{"n_head": 5, "n_kv_head": 1, "norm": "rmsnorm", "norm_place": "pre", "norm_eps": 1e-06, "positions": "rope", "qk_norm": false, "attn_scale": 0.0884, "init": "normal", "init_std_qkv": 0.0202, "init_std_o": 0.0, "beta1": 0.9, "beta2": 0.99, "schedule": "cos", "seq_len": 1024}
Each number is 500 + 40 x the weight over the matrix's rms, rounded and kept within 0 to 999. Layers, rows and columns count from 0. Numbers have three digits each.

# down: layer 2 MLP down (transposed), 1728x640, rms 0.0302, rows 250-280, columns 384-447
# gate: layer 2 MLP gate, 1728x640, rms 0.0366, rows 251-281, columns 384-447
# up: layer 2 MLP up, 1728x640, rms 0.0351, rows 251-281, columns 384-447
down250:451618488507547472489471543493462464491521562543437547483476609525524474581529502464505457554488544508500469491547531468466609414501488478507565397437564512561477596489476486547502426481514487
gate251:473547561459451529510529441496528550453494542480519511536422433562520435547459495476494530500481572534474546567489516486531448537513424553536477421462483451507547488488620458502495522527447491
up251:496491442488452485512475542596479460511460442530482506521450469400483466468485479475521522543464492462457549554488510549446550548487500487494500549471508513466473480480486569529495487459506567
down251:449429480505528659492454545466484480513475441502461502437464601434450512377497488523487512501432504469502519500522479450496501515530541563431543515498499540541457515451479582450456453485565533
gate252:508417514538493563523525484488524520607491491499448531549538549547500464561480465468479541501518454491501423492533506556476481550487494529533440476509495504478505451506516481431538470581505529
up252:516460483448547504526467540463514531575579520494519545483513498495473441532519450495486523483541570502540519499383465602504557551471494495438517523543507458502500492411478505506509473544485481
down252:440484504545554466501558504538481511466530460408527480563421486456486514482487549495491428451492484497484472498511499546528486568611491484539451504589471418497477468423519435414489515519518456
gate253:466489395537440495447536416439484538477525457526509497545550444515477417509468549485509513549507564491481505517469522486438520491501509554543436570473549472495529534576516506465490532566494440
up253:474537483478502500511497564479422510508485523485511447533439531425450537508513436548405504489511461443522514475560478471517591498490443501495566450530504486569490509495419549508483463464477479
down253:467576466543503481513466515490432506503472500451493467619461441442480505545542511527414472522501508521495481481514480453506612492468456500535546531582580508498480524479451553527459533553461472
gate254:510511478554431490448485509492455498488419521462463505435528501487523459504490437576453484533556491491414493472553503532506514470478500475493438549465526466539509477464440486423475486503529498
up254:543526539492487511468492509533470484508504512457434503511539543488503534443497491476518536537523508511506546521519514504486521477412524475566539551576451564475465436500521453536475520591545465
down254:508484460524499425564547510574535477494607504514515423572512504459501540555558564540540504426490484491577541491496521551536485542488511554546513565540482449493465558549491581618531483474499480
gate255:463507530466467510528565462470440527504524485513529522538536516495482537543494456486468477454554521497550526550456508466520543502507478512486536558538500519527486527483450480556500482474493499
up255:504545535515549505547454494478469491522535516482473496545464588527474535510532570465501492500475528488548422486493494523540573546480503491507507563493447571527475501529459517523493559480567485
down255:507518500486562420480438517489537492532485549494499534448491494503533462439489556483557459511442492475495465457523506546440497479490571484549416425416510477535568437533551530532455509510515488
gate256:464484540589566495488520420481537543535550482473541502547516520477478504520535459442528523496505519531483544449466450542516506513506478502477521483440543441475487511514479498561546536513464476
up256:450470480564543407563517597414519438543489496498563591480474451484488614478480557479575485567486596515499490553476514503467489545473520449517475509517510467544544465453499529509491519557491450
down256:546550501506501567523507479459503496459457455574479495438584507492515482446480457478480551502507547451545521531543458458525486447532536518457502485516463512576476439478463530452515435569523514
gate257:507527514565474496445465530525503566451473506542506465456526493472416415551476508553464552439483514420474533548547428436470504476514552486550468555526528498525534488535570439524485444478555514
up257:533530418517512570472510507507569428411550468512470452517576565477467484485568493550500575542550517489559554432541479521488490492454446528532462532528480474528488514524461556521475521496517485
down257:509406446496525473472505525543502451457509447521438418496433581555447399520515528448538554527453498476497493521511448528482520485517523593523501440457460494556484501513446608461492464527550526
gate258:495489469465508487437483471508548488521545508489515517560464443567513488491459528534496549493506473537469505522505486498464523614523471586523444433530521503544557433479526469490510464523471515
up258:492481538489493552490572454517438552452523502530504471483495501466462475484579459510467512484516574444537507517479494452519536439507473545513512417549437555448489537445444431510490500464438495
down258:510511463463542466470537460484459498494466475504516492543486460516452564495449525524518564412566459473528464543481506507478535521496414616567506442521527503517483482485488443520490484489389529
gate259:482533536552521561453498425495507507509508514509520446537530534518461490554470492540509575474438503464539560500503489512550463575523534514409409509523511512530562448521513575512488483540460520
up259:516496492499427489488541485526576550451585518522502479415499560515556526493542464511494483560513531503467490442477499429444522524473475518573508531516408451565470590540453504583493553506515477
down259:539451574579549483527480489592466511487550484513542433478508503420441488529522523485559471441394496568573515476515507501459509577533533548440491477543556521489497526548506453495515492544558527
gate260:459584508470535550466454524541515518508457514513452548561472506493492427494476535586542517515506495490507522537438494487437445519520542469464393491455548485510594477543493527437483488465545504
up260:507463533640500510487539539555540531582516474568520485521450519457580474527438507487545556485463527496468629464531519468432516487514429496531501527517531513500524454491467554504459482590507522
down260:469464536592480542507552444543447525583593548446521487459547459466536529483507529500461506512490434374492581424528495479537486581530399545573479602526478510456458461521483489577507467479407548
gate261:513504498535557570450471467489586543543447518523518484465536521525453441417530548471496518476495479477565478435484489567486528541507529545422505505443501506513486453561479504570526472455553496
up261:485461512482497503495527538556524558533466445547486550485532461576559503481468563506452585514481495502522451542574512529533521544444547532547410429481495466573541493553472539466563455484491519
down261:502544500522497517546518540519486505519541513520479475459545492519501423470507571464480531448504490508563498476533518601516540524574523577505499426446493482519485524526462586506587448517457411
gate262:495485510481485540521519544544475511516437502447521507480487438512571517510495510534493486507451457521461487519542481483512457489462495511444574498509603483494500497492472504529468495471473515
up262:487582549461520548513555588483495492496489509478493527472444596502512547529517560477523555451531433483487505451533466483516504481506529518527517449508532501568476510499502461460470458560456459
down262:525522490498472459514499482407519514479544546553526492531485502503485495458555485493455510612516517520504544494416543486529488499493547459511471525502443499437562508508476499488497523508520555
gate263:433547450486507531543477491498540548509549505559532490536477473460497562444547507503458525487455508471519517527515508430445543455537488539470464502488568461479477510503479487515519460516507487
up263:508508508488508460504502510551437460411453508494517362567546502455488463439502489488445513452504423499508439464558467507534523483509496469518445541509511525524560490477492593443540534375466561
down263:442465505520565610519485465536439523500487541500500415535526499484542546501549489505488490514478482464506449520479422534542632554476534462491443601527518535578537499438446514549566472511463474
gate264:542510525462529488494441510474481553564487502530501538543445430495500503462457455481528517486462526511485479469499505537506534435544499503436527490522500508493489477471475482437461481455482467
up264:458543530561511553448478488452460507505443470513551503450484492537526494517477463503513497429408567503491490479531467553459460480464447462531503515493499544517502474538486588541481446514469538
down264:512506469439431520518511518517546500512602513490489527563493511487539533460515519482463547507572441531535483523411468485553457499498504543494501528508518471473534496446469432438536511496511520
gate265:515523539473439464566515491480528593484539525473524490565502542571528534485506603508472515484437508503506535521552442496483493472463553486544500452463500542470513464522575485546499438514492494
up265:566466507447508479470471483498535447493504500491548509532444499419492528479467484528504487514453520501474552546570536468514550530437493531587474511516467516506516409515529520520468517525561521
down265:423494458510541458414528532546497421505485429493498490461481501416491536518578425451565550489562508499480476458565548504534513528550416558525513513553477510518465501530533535494460534504462530
gate266:475488443518494470481595477492492479432449483567452517413506549506586500569489469484522459483569497514465523492547474549440510536517478466585516486562525538498554539498455499518447519478581500
up266:534505520504455535528607534505508493491507538486500464471529451586484542496380483468476492491520536486488403414587472522521468420568449504526509540493464509492488570560513530498518511513464477
down266:329492509527499527541540636536514541435458487542441480418482526465567544472453499490451508476534536497409489470499464534515526469527440503516541465479500577492503508516476528564468500444541483
gate267:469499446594541457438509466488523511466548486543533474424573601539488432484566497538473488472526515450513506456553536454469513425597507468534501476469580477497514469447390427491503551530543523
up267:476592461459552516556527464486481529443474496455434437496497477449480471462523499528447424496511500609526445451439406509472467466491469460521535544490512541575517531533478535509522508386487509
down267:452521443545559485505466514520555543450537506507455432480514515570496382488588540505462498531468435551553524498488523479480438437568518454532524473453469520502560419450464471522503542522588608
gate268:536544519452442556494526512516522591534568497553521540590485456487522451534452511455497492484510539528533502519518530492520555542539505494518483554434529536460512499479500477578454501526480566
up268:504516488559535543487516521493534539516488464484520504528414544500491445522537579504587465512521507492496487501534465585475494460459488501428483453473463478547597535562472506449553525506543479
down268:464543471574508557457565500445509550548526494486555508555519452516533498534525475479598517459553532467522529525513483526483559524537485501463525480403499514486530556555480482437536467438491520
gate269:514507483477412501471582510495487473478509538459454475424546519575496458523568441528389575445498468539494457414507528517468537486479470468461460487461493413542486512517532493478478490452499530
up269:428506574512553519451483441517500446545466485496471444456485421462458504521612541478480523449499511498518544551560508540524498527495482421506506539476514465538515558556526495446475523524451446
down269:466476493490453577469535528562484458497484532464462514431480498502511514450550457537398479429531496480450459411548522437480535492510485426456459472488533572532452521526481474470496460506494527
gate270:449519490458504570471485487495542485516542476516452492509464522461498480542420457504525490489475485522487464507439499592465487497464562461551501562558447473501471489471456441572474524496509457
up270:513518476476550466540505479510554461436514499502421501549520510458555559541500502507523508523534565471471508503567520518530507453485489490516516471484463544381522504479458367497490506449491504
down270:438561489510543500550481471532498526458513441476444445473543511546541593487504470546457469466460440523478486467490529510472477501500575522464611513443540509492490522420448515499502522462460456
gate271:515489561498496542487515506516511565550555477490590452510555497501427486446523550541509561441573545540494475531450474541502506479597482442526518531485465548471463473593465477545540499531455405
up271:531577434443433484535485465478476478510502478458501516356532504494492481554575511582450457534524466464525532445518460508463538579441399457556488537514495500451520542432488474496497593474552500
down271:515518499404502621534507542521504535497571476478497480450559463501453503508513556563522489431581493435514439497494500454515495502493528458477523527471537465511485440439514473545486543493587491
gate272:466467477475469502510493528523593535442497421504494523498554445524439455479579430494468516502554453464509533489462460461493521461532515527411439513506482486544493487554510524534563501479430479
up272:493479513504494489480540478489444535548644553553532447580456486469613499523448518527473540479512529502500477526496539469538482498541464527580513550523526535554526542548476489500482515485524457
down272:508449531500473517541479443472451496472583548584533544568539473489542493529544450526514526528521503486520506571515498524541491510547427486517433539522475536536455503616452543517464534499520522
gate273:511486434479506552436512451464500467479548502528533528489511516478512460624496514506461512506506552477495563438479533473453462462508490544536456553492530480604516502495506511493450478503501444
up273:502483539535403492570503556495502527463519492479533552522532518523468477477498500512522515476485502528503486490457523486519479574501516479515545442517509545478478567473479543508520502512443463
down273:587445539497515477532456415485570507506511520475471501532484535463518498574525510499542540501558571495517529482511441471469425521480497517520448539581501442586469522473476523560460533458527424
gate274:491521459501536525490522471531507460493500491540482486404487548540567493482532480460502515462527538525507520490584475493534531466441406440471507443498489470528526504496518489446508529487525442
up274:519504449495442517435540488513520506490548505470518531565483478562444572503472462530551501455457538498482506526468463487498524482558554487556503478471513445521456530508508491557496480443484507
down274:494539423521544441469558516522474470476492495510516543460532500542543562495495515509484520457468552542479486520569483500530558508448436436546481460526434438532507525542563512471509528449464455
gate275:450567503509411462522538507468475469444600433537522474483541522517491494472572543491538463480552500538571503505400535560510514523491471479541503557525599525498463508551501579558482533565518434
up275:515509580555466549561440501454510513563472543471505481505441562455500469466516506510472500487532520479574443523582432592508484512555600481507536582551441490529536524460486503496462491474460500
down275:410474487442510512548515508427541568472479403521538550489488536568536560500530572441546569446464490533499513472500548511508490522549512455489479511446534469435477467521501527575473474492502515
gate276:509548566453518539557464488446545518514507488422571572566527476511471588549437576493561528458570595484486463514526583509430499537512522487446508488507483442529500588527496515462470512602431432
up276:521546509499482488510399560438455499466517422450470425495491490509500510491528567542457466471500498505461435509480459449576457446518560497490504477479493506521435496524502473523495499452492486
down276:537582483508478466433435525475498450494496601531509495514445495510484478432493478518569549573540480458513534482497519498516445469508494512523556529553553492490477467507580428504454448536522503
gate277:534534485495443491509477549490498488488472571512497458502476533510503504492472515564516565477610522542528488526528497511543516494484473446526533536590491477498484483496585523477510545455499515
up277:459509493512486481436514451548526587447531504405514537460516440525493491510549491532406440483538543552543513477513563492466494471510440506555513486436522480469556521554434428547526470452464501
down277:450546579495468444507507518502532486456408528506508454516531515532482568479500490579483469459537483515520488504484479500529486542472392482517517509500507498510466479424518530486556537542504547
gate278:480457596483531497505472430448486511515478482489535493507569485506436491517469562509523442548455509523510450524536502485490532537448548417472483484512508556521458520529560586507550497561401523
up278:474463439505578545464539490509568551513540473528574521491498451537486496514520522541577551475553522477420521523483510420525580528448499522452502459434512557547547546591513452432493500483526431
down278:447506556484485462471421433515427497514464433467552474537526520521465496520468489501436493461480459490517506473499576534503516533490495473472477547415520585480463485501512563553547490515363501
gate279:466507436449516437442472509484551472501457443508482538490459434537439461525556475469584476507483526501507460460470517551515470516506505461519594459520505462504527522477492477516497467510544492
up279:463584557499441502476510530525440449414528452444515468516509535560507507498533528533484498530553504562514467517429496463454504463488491531441536490485550461546518524508514474511508480527556441
down279:541450488499507541494522528512523468456529459488513522516556490551504428514527457502585467515589529478563420548528474538520510397524483443486508466522505527501549513483519517503549466493526424
gate280:525521532524461450504481503529534489455499480481530460484496536492483513482515478523510459520548463477552487463457585446469514435466527530568596469617512493486470377495490463578470540470495523
up280:557552518503550447436542444557493529528525510518567430549481545517577369539512473501554521529475482504522512527489459530565508440503501509524523468538535509503526534465513488492493493590512511
down280:545439460533495444619395537512514488484449433432499454450513516507440557385510463507500474479518563475511440485475563469453469526465509504485543491529524479451493438546501521553460468409490481
gate281:491535499467489600432538494441481525578512485522462500528546525515455422488493475480440543470520507489475438431523544474482499528482482571507522493447530489462513505578523395590580464537565412
up281:503478526518586511508475535467455458546507477554516514447481526472460421453449555464527481529533440455486501542528515455576506436489606511453438518510476555504474511560511482438489481528479478